python train.py --num_hidden_layers=16 --hidden_size=128 --num_attention_heads=4 --num_key_value_heads=4 --head_dim=32 --intermediate_size=1024 --vocab_size=8192 --hidden_act="relu" --norm="rmsnorm" --norm_place="pre" --norm_eps=1e-05 --positions="rope" --rope_theta=10000.0 --rope_fraction=1.0 --qk_norm=true --attn_scale=0.177 --bias="none" --tie_word_embeddings=false --parallel_block=false --init="normal" --init_std_qkv=0.0595 --init_std_o=0.0105 --init_std_up=0.0595 --init_std_down=0.00372 --optimizer="adamw" --learning_rate=0.00278 --beta1=0.9 --beta2=0.99 --weight_decay=0.09 --lr_head=0.00551 --max_grad_norm=1.0 --warmup_steps=257 --schedule="wsd" --decay_fraction=1.0 --decay_shape="cos" --final_lr_fraction=0.0 --batch_tokens=16384 --max_seq_len=1024 --doc_mask=false --train_tokens=114000000 --max_steps=6959 --dataset="wikipedia_en"
Each number is 128 + 24 x the weight over its row's rms, rounded and kept within 0 to 255. Layers, rows and columns count from 0. Numbers have three digits each. The size before them is the row's rms in percent of the matrix's.

# layer 6 MLP up, 1024x128, rms 0.0961, rows 777-883, columns 64-127
105:122180134077162094101144095123133136118144150107125107101143144081147134106117146140108098109150127136150138123094151156100150173078139119129132141133110114067155150154137160168170122128104134
109:128138120111160142125132165127090165139163150124139108116104154137128131135116156105110090122088143129161141113173120162137135153119120160104084144120113139133134130096150112128159094138111183
099:119098155125174082056122132141097127131113101110149110074139140152094126143135123147151096141118125115143130144129155186125129107084123141100115133098150102132125165154101116129138074141136106
116:136086137126121167122162083112134174114150127116201135140133093126144111154111118131166120163136130098114155148121128117106134132140077110116120132121132105148143168120113115140137140138125123
095:115153147139174113080126112138096137107136171081105122092129153098157074124132191113130124156069117150152178132139133149092115148132093146123097110159145146102142145125153134141134133112100138
120:108086154131116121127142114151118150114137152118173124125151120124114055116138152115143107161153100107133124122095168104117104104166113154125121112112150120125127140174161136075139117128144165
104:103081137133185095088123086151120159097149109110162120152130166172108107110142133147118095125078116076163140122134121147102138104139157128095187153108114122146142148137138140132166132142100143
110:124105149129188108099133110143129150132142155124132118070131094144112116126122108082142106141117156115110140147150163115113127125114125129103131122084151131116151149124111114120103094114141136
035:152163148135156150083127101146118167129156097100147076073144128121107142133131153117112080170099083129140134106111142118091149102127161143085154123142139115105154119110133131120148092145073158
106:112146123165149173132136127166112130146136106117138085097157124148160138117117120086102096134120076136160120134149121108143136092095101153117156147126119122092123127097152108152146113147115161
040:101125142127115142116122109115114146159146130131201092117146095108142112126124160124146100179107114109110148104084164138111081135133138139091143132110140115099159136108148149115173079162101179
106:147111131098143135127120120139131157173133110092113087127140174145120143111133167090095093155104118123136113123116127169104133120132152155088143164137105131131155179140115152142099149084063122
119:139116102104127113091122131124123153100150167117094103135130137141146090097125173123107075128124140096163127158065110100113160096133139121120091123169146147109123140155143168097113103120136142
097:128141155157170091106123169125097148122139123130139088150131158118151131120161152096110125108125156123130160095170133117149162135136137166153133126138141140116125131100142128135133082125142161
113:163116122076144145130138141153113162124151139104145118066115134090083093130117146123127085178118100113141160150106111106108121070124089169142104131099103142126187142098107130075183137128102127
104:145126155147168137157112093131139170123156112089172118107138115123182133114156138132118111116115081103122108141156144126119137108118120115126128120131135078135163162127115127125138109104084140
105:134107099208180102126101093164149135139129127140151107146132130099144120142143160085130118165126129141119120140131164161097146143101106112106125151103174088139163169082090126152152111103123128
100:110136128147124159120162147145112135132126106156125119109126116180162139102076141132115138135130098150100162108132118117139151144137170123109123108126157149137134127120165184122161100136104133
121:119136113133118145122092146119123146182147155129149111129108127124093124149110169146142101140083099173093137154093159168136109131153132162070126183154112123118139118127158141137140111123113139
115:134133165142144139124130114153115151098157113080144113127117090136157108127155141128098097174088143094156119145107131126131123101151171150143126145086129092085133160148170193095130129148143140
095:147101146164138166125124131144104135127134105081153120110137134136125128150128184104093065129114146161132150101155141136137109114111096115089166145131120158100147104108083121139132137099099132
094:104089162088125102097140129128086154134135081104155099130144152162109106110102184151142115160125088116112162113117131142139114134140128179128155154148123138095149148132140173084127131165146154
118:110145115145130104141121122141163137086136112093176110138093172097119148151145120113129129161153156126108165130140158101104080084143132118132121132114085170142151172130126162104157156133136140
040:130134149128177123133092122122108131129193170092145066093140164107127131149127170110102110158110138120103152121109154117132135119123136152123148119136130110127166150151125188100159097122099144
103:137093150136136141142154138111095190137178140121135107139135124152157115124154131148136132161115121116116112130118165081100156138122141198160095120123162132115163123145130150074157115156141132
104:193156127092126114130118141099130121098144161108146094141129141128146100131163147134161129146131150138146168111156148118120103132100141132098109089117170125093162137112155147108147102132131142
095:108128131130111144122162141081126136162162105127132110111134122188141162173151138134109085145096130110127147094142146127118144131134175152142120159099156123123142165125118144127146139144105136
110:092098153109134163119123110123180150115116191109137112147141099167103099113128157123150108123136159077116172153121137117124106112098103123140097157105139099138161176130113129125177133128120169
099:113125108099104138149100097112126154105131167082152101117130114113101111115108200108115114143121098164089159129173134161117141153127116136084136149083137138140126132142114124131119135171172156
034:096146146123157140124114102150158179134181119081147111109135123141134108106143172125120125157110100124120094122092129138102119102149126157087149132129097112088129170153126153114145113139115193
106:140108146104136098109096154120112124103137133136147110103150147127158159127149175113159117161125043152144175103155141111116155077121130147094125150102158127125126105126125137094140126146130154
108:125124131164112165135094122113160134130127123111123127112141163161098136141143160158094105165109113120128110096067144115137206110077120144083129166105134151068157121137105137155150115125093135
112:170109170083125164147135120143132129127156129115148145094103172114118153158148152091164130140170127112140170147161147094151122156077117163096126108098101150121112106127121143094127122151126115
098:104137103110148132129070140147116126163149138144112109074130122120159100166106134148152122132127110153164188138102117111112128139117131138063119128125154126084149116144126129102157135114105170
096:089168216150123112103110146152116131122140141098154110128123130131183166142104140127149129166111143122127138110178113113177150155098112133129170127093104124099138129163156110135136126128109139
109:110099179145134132101130101148102160140148105081157125148115117142101120136111110134160116157104128099125131086154144120128151096154153135097146117120140154130161138150152138092158115151140137
117:170108111155107146154168103164129168106157141124092131151139160123112108142153144117126127169136106134131152164133130113149123093113142146126090098114174163093124164121159128112114137122141107
108:096159123153170164117136145132100142114161097088129093135150107117130155104158132106137096166120099132134153124170128123121103103139132147130142125096137152097134167137130134091110128179128151
122:144108149142101123088148115136163152125153077113106116121119131105115125126164132106129111132119146107134131166127163121133095172133164136143077157130116148134134160126115158058152084152112125
107:108101141147147133136123128150123118143147102141113101140121124113121119116124145081150101148103107164150119100160168142119152139086111114117157159102132085126141139106098133143152131114063147
119:123145111098135112155128128146125153161126107109150115133147124130151110117101121137121130156127127099097126154140115127116113127123072143086130101146120160120160156146152165090158093171135130
036:169123152113162146127140131118135145136160133101171108089162107117100121115105147121127064168133105149127128106130139094157131071137147149111118146111162104097151142135107162109153108142078172
110:134107126141120142120134114173119126094135138145172117106118118136120106114163136171122129153152114121142135163092164134135093139104097143108146110115180110083135157163103114078147109143145111
111:098111114135103200148140083154110166139152169097150141151105129142112080116128134132147127156160106143144135153085146087105121137153142147121155164110117129094163136173126126111140134116130128
082:140119146142098147115132111104139137127158097094144122150135118149177131145107144132122124173103136136124132148136177094179152144102079141101113126134120128136145130133120131127149086110082202
105:145121111148162120123115116115122152162150153142161084104101170145090116130132164140123088149129115167132149114145164146152106122066115156107104134112094124115161163110117114141106105147131141
115:109123153115117118144138118152120141123163129133127112159143109153070097145105144145125149135112123123173107117147166140073108096144133144101167126086126135095134158120155127083147117118151174
108:103125140096137157137124137109140155149173133123145117091168098125098126147106109123094118144089081111149142160079136141089084071141127126158157103123102145095156142123104140106153126144165109
114:122112130122109107116086143089118147094141105106128136103125132157117118109122148124129128132173124111092133159156140098118141112151178147140117112132111181127164116148138166088182110149147123
109:115100172147155162078144084124115127121132122120170124144155129153114147115187166096112102120104088085126134105095145113130150140118125128121148142147105049125136153130089120122139118158136148
117:094159147143146100160124104118147149105166106136132114135142165133173113105161173125129127131186140120093150152164132079137131166151099176093129082125133139131178171090144122077112132133115107
097:155093114130159148140152134097136133135127159150185081121143134145135067139098160115158121162156075079109157068090143112155166150132165147117128125115118114150104110107139152151102146168088134
097:131088195125146164122086118110099128109162076122113102148145111144152141106108119128086104132108096160127110142101147117111108107135173127114151118084128093149138133129107142077145126138126149
102:105076114061104172132131112131172123126144132110135123148103146104111090112116137115149104166103136110136139126117142125129133123156160084128164147183112137136147097131110160138165121117146158
105:112144160146143110149143109116176145131147164090144088149151127116142143130095125120098124150135152159117152109114156102114104126123118121091142133129089176129163157095132150077186137097120127
108:179138103112122179165120166146158156127151099089126120092123102092092094129133179165161129154155134135102122101108146136107101124144115139136097125109124156120159150162122148097152134132123137
112:157129138123146122118098127121141140104147136126123115177132158095116123114143140129090115177147087095115150146073181108148170134092148102133122122133136129125143133172142150081148152122152092
117:127144166130130100082147100111088191137168125093139116144137133140108117112100127149138113114106140096146127125112138082109139123131116148123145121112102155125157157172144129061157112134158171
099:108127122137147132169135140084151130184130165118156084117154117155091055113117132122111104122127106146081103156096129146109167126155127131109120158123125134118128101111162156146130110156131144
107:109143153145139140121101091130118148105152145112147114138177077149105102133122132137116118178156117119150146142108129149099099141051092171134139120128114130121142170092132138098114124145123136
102:160130159119169131105149072092113135083135144121199126107179134086176125152136164134131114114131104138154140141076192113107143107119114138150149108142136133109148191130103125123150092121129116
031:117119174123158116123108106118119165121158121117163100121116164103136115111155118082152102174109116154113123145142161146102118131118134130086160151091111117108165153133136192090122082146101147
108:148104151136156135117130143156091130136126147129203115100140094167156148101101161109157111125099091150133156140168141153139128143100150134137103165114108133149128160080120136139157136132131143
043:114090151152151129130150096122120177153187121112142067134140130126124092125114147117144102163095125124128114120085149083120127111110155147094140161145138107115159153148174161127162106155128164
123:106125192144103097092135145107115128095151142108103068142106164129099144123140174129123090117084075165172147144135132163132126135148137159104110137148152152105136145109119169103167116113111138
105:088123171172103149158068127112149142162144113101117134139145130082104135145152139123104101144136136128134145132116157126120134121083109168146129102153094153127157084152122137145162120129113115
104:122084123139159092117113102166134148129148146117160126142114170129147114087177136105116127182145155118123122121123141136115181118145061112064140113146139118119164134086143135087137125105089151
102:094117133126138142093103094149166133171129099117139132095163124169140109118085129153154113114156154104110172114137130151128118116115170140104133174145086103096139131114122133149183130176133137
106:128131156139113096095142109164136130147154122139110099116139142134097102152137105140154118142122155148158132102123139122130121154107106160104140164141171148111117200102127134111156121138077120
106:117125139112122107143104136106139149103134161065111121157143157131162121106086170126124120150099119134109164166117118092163124148139132148109081087158135136087163095153148168122128103137122125
086:114117132085122170141130092169136157124124129090146087137127103099096134138102167090149101178115090055142101174075127096080117094154129133154145136136106115153160150138119134132151155144116120
101:147136175160166136135138111127107132201150152131148114082100125135142149138093122065102095138109113118164149114153147174152093155102128108087133151131136128132141134116124118168148146141112118
108:162155143083094136146113140134101125146138135124137094077092174075120112135162124140096123124125121091117160107129162119124153137122112129092148129154175153100156129138132127098098108135137119
115:167145117097148134137093143132155164082149153131166120172109118119138107149155126140156111148170131113143183122094186129089115137109122156129087107107150114133174152114141124124149106116125111
102:136079124105161147140147125152132126123154129111145105134137161122144090075130178127147092115155126131113159143132183112097116107117112130122113106137149139142126179112127125128119089163068121
096:121124129158130133118108132101133155140130120079154121097137123137120146188082155121123117166129152148155165141129164095150132133095153152143122093107144159110156173158110160110114108124117121
107:131153171151132163149100142197136140094159139102138115119199123093148148126133141127067117158140126131149193120106137117152137127113136136116102097081124143094138140145110148106163087110131141
111:109130142145138137100125113152137148110123164097141111156125128109103122122137135133115111163134122099120160068112129094149118109119094163139188154119123124114169146087142129114172116167094136
122:142137122097151149162128118093128162162138099089133117125123166141134141109129167135113143157142112099094152130159148149143130170127108151085125125124109152129148159103116153094143121168129147
103:179122115105155112111099124093082150151167159125130095097100077118126127131096144139119125149110103118129155125091120149142120107054093130133104115096094154118127168141133163126113088118133127
108:096105144120118147119124106138153137147130150142150129129149090128130143146125151094154120151141144105114192141158142127073166109169149098137140136091141164136130135091075127119177149111082131
103:136137102121121199113123110146125140133162120100174120143113112129145136171169142093146090117128096103104146172111134129107142067118132100136099127130122124122149115127110132109134115130148118
109:114127158096142129113158099158112159145139098088149124131133099141120116128099109159126113146094090140099137109122131104096142049126157150128188146123095149136114103181137138087133113158123144
110:163148123135163118129105119134103156134132164153128126109148142140111094130168195125130151150129149110104184134110146140141173128138119125152102116153126102104180154107144131126148141111098136
099:079123163133144097089112090139085125121149160156129133111151095107119100141145129128122080187117083146078108162110158134129143130131092099129146099156098156097149131090135153085132140104134120
107:140105154109103111081117106145127157119122123114139115152110194104110133112145159116162141161106131123164170167158167097135154138145138086136151100132168120123160166110121130136120117120142166
114:110108130140173155110148121121128169156164165130133134124152156129114128093127178081122121123165129132095163153150151120107167134102112138161087117099138102097177158141132122149147141116128114
112:120144164108114108103123125118101163076151124107150140092145130085105153117114143146109133136096158122115150143131117104119157118120136153111109097110104136136106178114133178102168106135130122
116:151161147125146141085106112136126154115189158093151113143145170096082142120124153109142140163136113113152123140116133144123135141158114080147098129146139143151181143117095154131121134103150133
097:135148134122148097125122151146135135106132123145129121070138143108161140145146161146097092150127089123133123117103135131119152127112092138134186132141142097105134169115104141080089095166138121
093:179129143103126109090111096103107143132196116095121101157130175128142110159131144169120094130132131111152120161152147107161133120137084203141125129119098129106136154132142157093124142107119135
109:145127159122093070111125120126120177140155139122149119130184102104121125133130112143120108136110116093157190093141161116108133140092124143116094135124093108140170166120120165085146093099124182
097:138153139131194093140136159123098121139126149130149123089181120158113083100145110118124132161170152121114167101121142139121168106115153103149120159127161134138156145088114120123157091159125150
108:115141121095132169063120136138065143140152083108159133136138137115105113118147105135149135195126094107139140171092120120120120127120110128107129116085161144091122138138135148078119137140094133
091:160135144140138117123153112122103133109159142128168126093094171136112101157104154121122032134106109122107129142134120159151119139113104101110146105142155138138128171113103131086168112107109129
101:134148131160127143107166109135146116186115132112139121108099107178115128143070139135100085132097120137146146101121147155140103102106134097112154142159086107134146081120145139126138121115104118
037:110115135105139135131129120159171164137178134118159097130144138147114144132106171106124093170077105130141136144133164097139113110101126170117162133080132139096135161143098150099138108150095173
108:139115156145145107153122111143135141159132143124120109100151103135098112128123124113168101124115159080162125147086178117150137153128126147089098148109171130111117115157154137145096111162147143
110:125167146115197134154114135151140151134144166116181121087140093122136125100105123088089139141119143135133124141109107101136107158111134118129118122115105146110173170092122150115111121122123140
095:131098127167125154138120121130132119125135175115146117105192111129169146098112154093115117152143132136076130126133143074129148086145119096086128146143112110100127131134090148133172133122091118
106:107099120124111137116145090131094130127159143131160112129154123120105144141112146140142120158138084124106118122134136131071162126121101144129158161108113138127168117152161149165158163110140179
124:090148131127148167097145135124156138113148113100138077095124152114110126098159165125119104128109101148124144159132152108080084069155089122143158124162137163114145149109120130115132119146135121
102:122114188083158067102152146166125101155133151118152116115157102161141110123135129098147129123119143134118155122137113130110132135101112124126107143101123109149113120120145119112143138132121178
036:139144149142133138107106148129131152131163107099161085109101129106122135161139170104158114135100117111122159165122140136109171092152110183113149141113146153071161119143127180115135123128136140
103:181114153110148128126126071167140112144130093076147131080142131132101132142088132146146110127113112125094116176109112114133134123153158098112120111110173127124144157116097155097176114114154133
129:145138171102159147108136131096115131177140121115120117107165106098084127119120146106136109137125134161098145124117149147128097129104129111146133131125118118095195159133152154128162101121110134
040:124103168150168150096128125129142174130148154093126113122168153116116136126128167113137101139111091098134153132148137097115105079113120148098168137113128105106180132127142192110117114158124172
# layer 6 MLP down (transposed), 1024x128, rms 0.0947, rows 777-883, columns 64-127
101:124115112162130126090122125149129165144097125136170126087095110147109137188118142122144121111126086115086180148157103064133094106158138152090085153123135130152123128142132174136134109147133150
106:126142176131119141153138109149116159125094121146094184112129113127093171093120122096104141104126172103120092091151097153151123163122111110171110140143122095150092079084134106142163140111117099
090:118141152114097156100100165117158116154120142156115141151107140164126164137086159112083143102158110140137105106140101109161134127120135139134124160131110100126160091116131167150124161138120159
123:164164125127105094128122130117105158113178133115122129163130144096124121125097189080120136093156135140130185140123130130133075110127140137176167129108107131155158123116106144134141111147113154
089:119110131131129149148144174131161116124112135134136106135093104112137171106144133151144165116140107158097117127164154155154122120104118155127104117141111115140084119146122131134150114140168088
119:112072127079112146119120147135113119136167116114105146172107191124120143124143083075102141116146149110132107139136151142148160104134168110118104169126116149142131118130097127122119163103151127
091:137148141106083138125137125100127134124106161159118174114178150100107127147126160155105159121114124158113135127072186131152111165136111135121080130111152129083149127109132065089117140124147130
117:100097157102127124146154135156131102113112136111113129154153103102138094119101146115128127103120109166123115121110156136087119137136133144111137113131143087107120094152148091160117154132103131
022:157148157147102098153131146145129149114102108146109113110149149122152130145158140196096083139128128128121081158141132156129172102180096110134169085192129116108118094116110102137099117118117111
097:125126154093122111133165131102150131102129127171117125146124128109132100149088142132152116109122121141111126069094110113074117155181158125111109127152104164089144122146145090108161162128141144
025:124202139126109102058089098100100101152110129123161129132146198125155127099108146134137159116132134128156115108097125138110116169141151148152134082117137149144157131186119120153138139152158149
106:152138089142161113156140111119092162153122155185098120126142073119126122071103162125139153098154141131154157141133118116140128117165139161147130160152147128102140151103141127098123177141156151
144:130166142132128152123110165134114151072168152135154117146093116106112152158164159113082138134144112110147111134119145143117131124124141131152104109152106091139162149106125186134169140122131110
101:158121091122127132120104079131153100124141120077142148083168108143114127125110126174154114109132090126165138140085153134149107077160145121097135127138141122081139100151108141130131096127132142
106:117151167145141138158120125094154130136127097144129146118157144139140151167112120118131129115098170189174094107154074129142135139141104110140159136148121115121121093126151132159120160140103134
116:130140099110110137105131106073142147113175109136166142123126121146132109077145117152126143126164131154127139166088108126130122156151134103124118135121110144149132130143080158125110115139094138
102:133142134092127172088135131105096147152142131104101155124144169135122116119137105137129109115140125106072169119181106106162114096161099123132103112175123122144136124150092174122151147128113149
090:139110120115141138122138187099082138108101122084097150146074161110163100102148129142112144114121144117139107124138088120147086134120115139170126139130115139112149161126083147126098137092116122
111:125151141188155159101093183100100126133143186144136105156156118153098133132118157147124111098127102142129149134129142105142126142110156204124109141152131133123122146080136125164143137129136105
117:130139127155149168123148046171112135145149111125099119116102127113151095135097174112130096125146124170116118061079097161148134122127136135133151120122116130149086092152137131135156112119110134
088:078125185094105078124159093144155108099111133145131096166141126126116100115099068107094132133117115134133095103136119103071111143167179161112128123110169133111153128169152090129141111141123156
097:118155124152113128103143148129158139138180115104157157091159157127114149092150134151095154113103144140191149112109144144112130140124133129156142097150129111113159164122101121113118132133123124
128:073156105128147124127061176085137137135120132069127097105129147157113160104069124129148143144149139107102137119119164092133084093081130161144118113132149127136126086083121129147152159117093080
023:137113117101116097161155146118111133145158132145102115157108097101128127144119092140143148112120204152130118145141125149088098165130079116135126105138151124125123109150120118125138168131123113
094:157155114148123126147101124125117127092096130133128178121132159098119118126156126162140132159146134116115146092129143191139130143137117076124164133135175120159097091117119128145150098120116127
109:120080140178127109119104132138111110116085086121102144135133107105066114153123139129138179135101144164093117143129099145142105150125127144170158134156162133124122108094154139181137094118114117
089:128159089141109128111124130122121159164164125133121139071121150123111124131147171071120115130113110101138129139167046111171139117116115103127131170115120143131123127112110130129095128094124104
093:155121135135143079063103138147130169148110129144122088128147097177105170126146155186103101154129132096135141080132124171130143136140141150107133099151112174101139154128122125105144093107147109
120:176122127122131136135106126091079165144159110134135083167082160131143124145110135131118180147129107140111142109135153064140117127132138085124113153063134136146129137146147133122148187189118184
017:139138133121133121161127140144091134126157142167154159105076132150092132124158089098150128130159134130137109163118047140124131161162125104122126140090135114140112101152130134146163108124150134
109:134148105136126163103093145152074112133120127097146142122122144104116119095099094113071132095148136152106151114113117066155102140165143124118110137154106107133127102145122129131155106122134133
108:164105149110168135170134109137107109108087127145113113197147137148166089128134159095152121131123128159174173116152097092102106132151142099168120112121164144135121141077118092109135122148124165
115:142169092162095133111128151128104101154120093136150163091111103092146138100130077153101147096105165109145072145122118109131118165154113111140115156110140172158144169160129159113091106131124125
090:160114121134155151082145131112128160076185136162152138123134099111110150114090142107114153154146157158081157093136115139154127152106132149129114127155118155089114154122147145149138118139138151
095:163116100138158112157111137169069096128102127070198124131135133133102119136140127127162137094123101152136169156109113152140131132163154113102108175103155130134141102151122155121138117169117131
104:141140132148127151100111135134121142110132147170094127136122129134086140120094119103123097134125107128131125092123068097125110118121124148118109140161111125139130094125153077140137133113131101
125:115147173140123175146096126110117116138142153126101091132113153128141133082123114112115129082108142137105133116075139152117123130114120127135112085157139163137136082127134140117109062109125127
114:123120149162126094148125179122131095109122127145126132119126138139145140114174111124080166109105153161089134130157181190135127148100132103129128133152128122112124133108130123161091135172143065
121:146096137130101135105130142093150150121123132162170121109134096101115179093129104198163149126106140132146148129093182139138095141083122116131131112120129107139111146125113137107119079151093130
097:129142096134137092095145141120151176119141124133149155123084113070156099132113083143149157118134136090065160097146111100106112150143138134139098110155131140125158126155170110110098107147131112
132:119142133121154125130120095167140165142104137104130134140105137166148098095086161153135129098123163143110102117157123147128096154147147154130124124134100141108208121149110110117159117139110175
033:092145103138128144119132150122129116138090110096056134140143146123140133111116130102140135116146114122095130114140155093108155153173157156102144077111110084118119117110158131091110126108111107
112:119082139093080137111130117115096125139119144114129114165133171084097132092138129118129128187139099168124202114115095112153157150142153101151116126136147157111138111169090119136158161130103133
106:129071167117116065151122118115124109102102124135105182136154121119108120146117125146089145118107135140121121104144111131111146120114142118142155101142168123113102086096122117144144151098129160
080:163140133150183117149097137131130161118195158116124114107130173145120142145107141144116123111154149138149173147083106138081093141135122124158138108132110178148109148112130160137162127132113127
105:156134101137106112140157092136111106123068154128129198120108104117153150145102139140163162088138146124108130135133101115125162170150125128176131103094166122148113107114146107130131171117162147
122:144159100131130114144131164132147118128143132108192137126152154159150152127126111139168146159170124111130132141131127117194169085087135140106118137139100153125119097153122143133111138112151102
099:084115133107142134139147159143152129134117079120115130151110154128132122096134134087132156096116170158097130111122135117091139114095099180116163087145162121116142106113160076143111149127084133
117:136151145114144117130174124148103151139121133126103086174103143138146095084107183129104146111095133118097118119117103119107136134101112127091091131135137167087178178073133097108121148142121126
104:119100156129136129169118120156132117136144128133068087134130103154102108122101165117122091108148141155096109157169111134134084101147085125111140119149130122126133108115166106165134174122120138
107:149165111138129121139112119125101127109146131112125098170159108109146109122146152221132137105121152105131122108156088137127181097149152125055098100140135105166094157120105133138146114127130084
092:122139147151094092102107139133128140115153173072085142145133111109132162156184131126128076104122144123148087130116141140124143111096105143154141140131162146088114145163114162128113077155130151
099:127162095162149110087097161142123149145126100084174117113134081112113118165116136159180115131123111085125150141135100089127138114158145137144114134150085145139125147153097126128117143114126087
099:163123156161133128087144178119117111120111164100151126165127096085125119118118113164131155132101139117122139107115124141158058085115139134147118089146146127111099147121136111145110087150096211
114:083125106139138128161141152140179123130129160092158122098090113139137108093123117165172107127140118147098163145136125100125131100108119132140107129167122110128117145132143130129102132110139118
109:157130122122113127132115158100144141128146151110091184091142146143130156120151138121146124117124131138153129118164166111140150097157135124138125153115147111159094095108126119141157094137110145
124:124148108105094163105063128129086130156134109103098112142108147156116142113147086115150110109145162065149164144118131099146118147115129103109129113129130148119111104150091164135151091137101133
120:052128159123109101151118131140092135132116121116105106164129129122131103127180105074096127148102077151131128124164141119106086130125131141072139098107142154123147114136126118131124153122138165
088:129148158154141128093134157109119150129186188140126135092119148105111180139158148118178104151123096114169190071148138107169134108133134177141117134138139184113119123127151097134149149129108147
116:159133107082131147141124114086113152156117128122188137134116146130170125120090158125139127173147124135138122142133120092104127128160104132136110121071127128125175141109126141106141136132118146
100:122163151156097097151127122108142097121098127160118119131064139150105150103120140133115117104128123106131102131103144146151069141093150140129149110161114132143093081144156090112101127132138117
012:116143153120133118103133081145124125136122094122105131105160110121064148117129114100138155138090153152129100179149076119101135109114121133068144135104139110127107123184135112176154114132136169
096:076127098106115135136128170083110156120158137166143118152137131129097114151171117123111142090153126116144172143131143104140146091119148156159134177109084139079137114149115174150127076145113193
030:118134117120130136136119139086108130147175169138153129155144145123129144109146106146140121141138131115145129107121151114157127085126137143161115160118100092150117109150134137106117124173143099
148:139122134102155164118126088138148197121189105141127125122123122123153106134145154141126064090146108154149160149104129180149122131126089152119157141130116125153119133106118172111138171166117123
101:132120136110159117115164076105136097141111150096128091123107134133145133169138116114134113148113150090109112138184108105105083115126145098149046134111108143140120170123115135136107170130127126
098:099147140155164146085131081109145077136097145128180106135099118114125124145117125147149150120144135137118118116166148141092158124121134137130129115092090145111119119138140119133120124160121124
094:155121126086145084148149161137111180056133119177128142142111123128140120137146123132120164177148169119128100083113120115092108115148111102165119126158149140117133136084117167099143132122102124
111:141146115146125135154134166125085161113152123146121123151104089166149147101122111130174100175113119104121110130074143126115121112141099130173100126121135101131120117186124154117155137136089133
106:112125188142152144112153128111137052132131131148105105135128191116082132090118135148120115128131165109098126134134177152136061128099140090115087141086127118135135119144130134099127117149121142
090:111111152125175112145137121131095138128103127147103117183112098156122108107105117113143137116099115179105090114142130127116140115114098125129139157138197134140112127135144047105141135125152135
085:119143122148104142115115161134119166122156123142131142138119101141060115093146096178134177148131156117141127114121062103073138107130153184140099119130096088130087148135123132095129097107117096
104:096122140136133114118142129095101138108136168115143155109194138125099185111091142152124121133151129123112143117116123150160080123140162132124108158100114118108140130123146136136130115134092137
132:139122111160143104074092124117148082129124148123170133100173170132112136135155122124108133125154082073126134137160158133160124103107142125130098140104134149163103145130114192129106089134151103
095:137132133139144119130124115149104104133103135094182170097127136067150144123100101128098141110160138132115163140139140122167110152127132112123082092113149127100153126166104133141142115108156151
087:110130105118082135184128161096162154100096089171109130144141114118137147114129130142144107074143095106114068078099074099141158113114106131140128134129110117100122113115150053121140188112116117
108:123130132132165156111128114125131177120150180125101145119164118107132121147087107120162127131177095151104140108140110095088124128124138163144115120109135118107127163111152117132113138130128131
109:164148119124119162095127129134089146109114129150146137117133113099140123096097108127153137171121112135113113103130034124150138150131122120090154155103077169138117091122149096171134107120136092
150:149137099089127086119083133129098158137148103141162118166152145136129139125125180143115168125171112108167172100147135092137102124127108092113083134095154086122155135124130165104147173154143165
092:081120145167085144131125153100173113094100127135119120148150130163117119137163124126141129161093128120124105131168108146158132107143126111122179151170144106132121065118146090146129142133159133
095:129141131162130129138110115122129180130170099143118072151129123097189083110129111151076113141146120152094121104092104109162111139146156135089093112158105083097161146135145142105154122137136106
099:116131117141129125108124076106128079115077106157141142089107078107100115122129099106142131088122124133107128094141091165112128179118156104102118152141107086122119121106068100124132168120175049
104:139128141156127116120131112142111157098130164149085132151118125169107088118121149116157117094102137125116114116130094137128136169123076143107104143082140132127139126123121103141147149134121178
116:102147115135122146100141138133144130141150151126112118127131180119093165104167137088106094141114133106102087111120135135079127095115120139082116166108139096109139120171139148159099149131129109
103:147137115157157109140125132140164082173083152147062118170154148096128091141125120096127170112115161142144105096148151111162163140116128121109117141152145131152097140116133113184086106118131179
113:112117134121125165101167091121128141073145107125114112095098102131131146112121125139132105125093140187109132092138128158095114098139142173114069157125137143129118091129152092147130128152105112
107:116131110159122111106117108151123093179072180126114131121136160130122144112093116113097131110115130104100094143109142098119134105132104167120123159130152096110121054129123143140126147112141136
110:123102153124139124150140157136119149123150138113108159122141146127092114091193168092177116107133105138094141092123078149118181133162141105117108135113126122173120164133138156112123092112110140
129:084132128132120127125124108112104088131085149146118121072127153129139164134121089134151148105142129084131118099099151136114122123127128149129106117152127148120130086112165110118160055155139161
090:115097155128124163137111112171132144162076132115119161138101118145110130133125097129133114121160084178092111154136098134099106124121139118115122154145068156128154101133155108165136126124119128
088:133146110132114143130132151120106124116151153102136172142150123124104143120109129090119161085117219150165094139095127157121123117151133125163110157142122121114117126092139170107125160078181121
113:093142116094114130101134114161113138125156111150084162167128135123081114113154092056128147098120083175158096113134129116119141093119150100073137138102113137141157063146151122127142097139116123
097:111109109104085136122139101120129155146119123111076114127078094111153108087120153161128100099151093150133061122112156103132112104128112176160156073167124144133118113158122126119158181108120102
112:111111121143103120108147064133138086150113141164140160116142071112123083134140086156118105110122112129065123127100062148112160166116126160146153108103103167109115124138127123128126105094123110
091:136123144086139101127141126111102139130136135135136105104157114130144130083103125102132100103142122116123109143101060141117150119130108108119092107175102133157135127127124137116153168140125083
085:170095114107125108141091147137117147123170118134138101087111137128116160131139098131122172094161138128145089141138095118101117153134098137098099137113114158136121192157110106125134103119140131
024:178171147170140127159118131119158117148118115163154152102092097170208134109130117111142102138185144118095080155158103151161128133079124137123135128129126107130145123152106127186119101094154139
096:127134107117084115137159099079137125096116107129140152172065123111112121169147142174076112142121107137138166153118131121098148162141142139130154123081109122129173169156065131117138115118123165
106:107108136127102144079092117121118139126087142122110201090140137144116124114163129095133159131147085138145140120119100160091129103166130143077126110143105154134103141142157129165136086156129130
085:136121142125089151125136092105137143095138146090121143173117100100166135138124118171139133130134110125119137096140099116109101160165109143137109127145099109122139129119133087097100102115194143
110:118108176133152112186109135127139095101060121163147127135137135084156116138115096164140106087112109147144095144088149128119120130116135166129132120135135104144102098109138067100077095147134147
125:127135122120126099124191098116143141125123151110140063139182126099135150111128142137131140113133142138088153155101100110120123159139161138163115155103130137115121153129143139144145142122105086
097:133124062151127154130116082087119168108182135119099129115112120129103137132139160116099105106135099104136134123136082158164168151118161133086103097114110103102186140111121159152122136105131139
020:123133161152166155139184113138177111130111108144108153130106148065143135101092127154139127151161142171063104105130121146197157142171119111153161119109140123118143104132132096170144121117129098
091:097111102120120160149144143058168080111126154168120139140129135126100136123168137102150123154117134131103124122134140113091129168133129147134113147119132144103153125139146075157141164133127147
125:113134136125089110137152153117137184138179110139156079176122116133121119149194120104147150163105110146123137110122196096149140098120110137101116145110137109145141117150100161148122170140122138
029:122146158156108122147123134126126121125099121139162108118148120131156194138111123143122110168147104154159153093121161118157139150105157133159125130139141105124130122089165140115143125109099091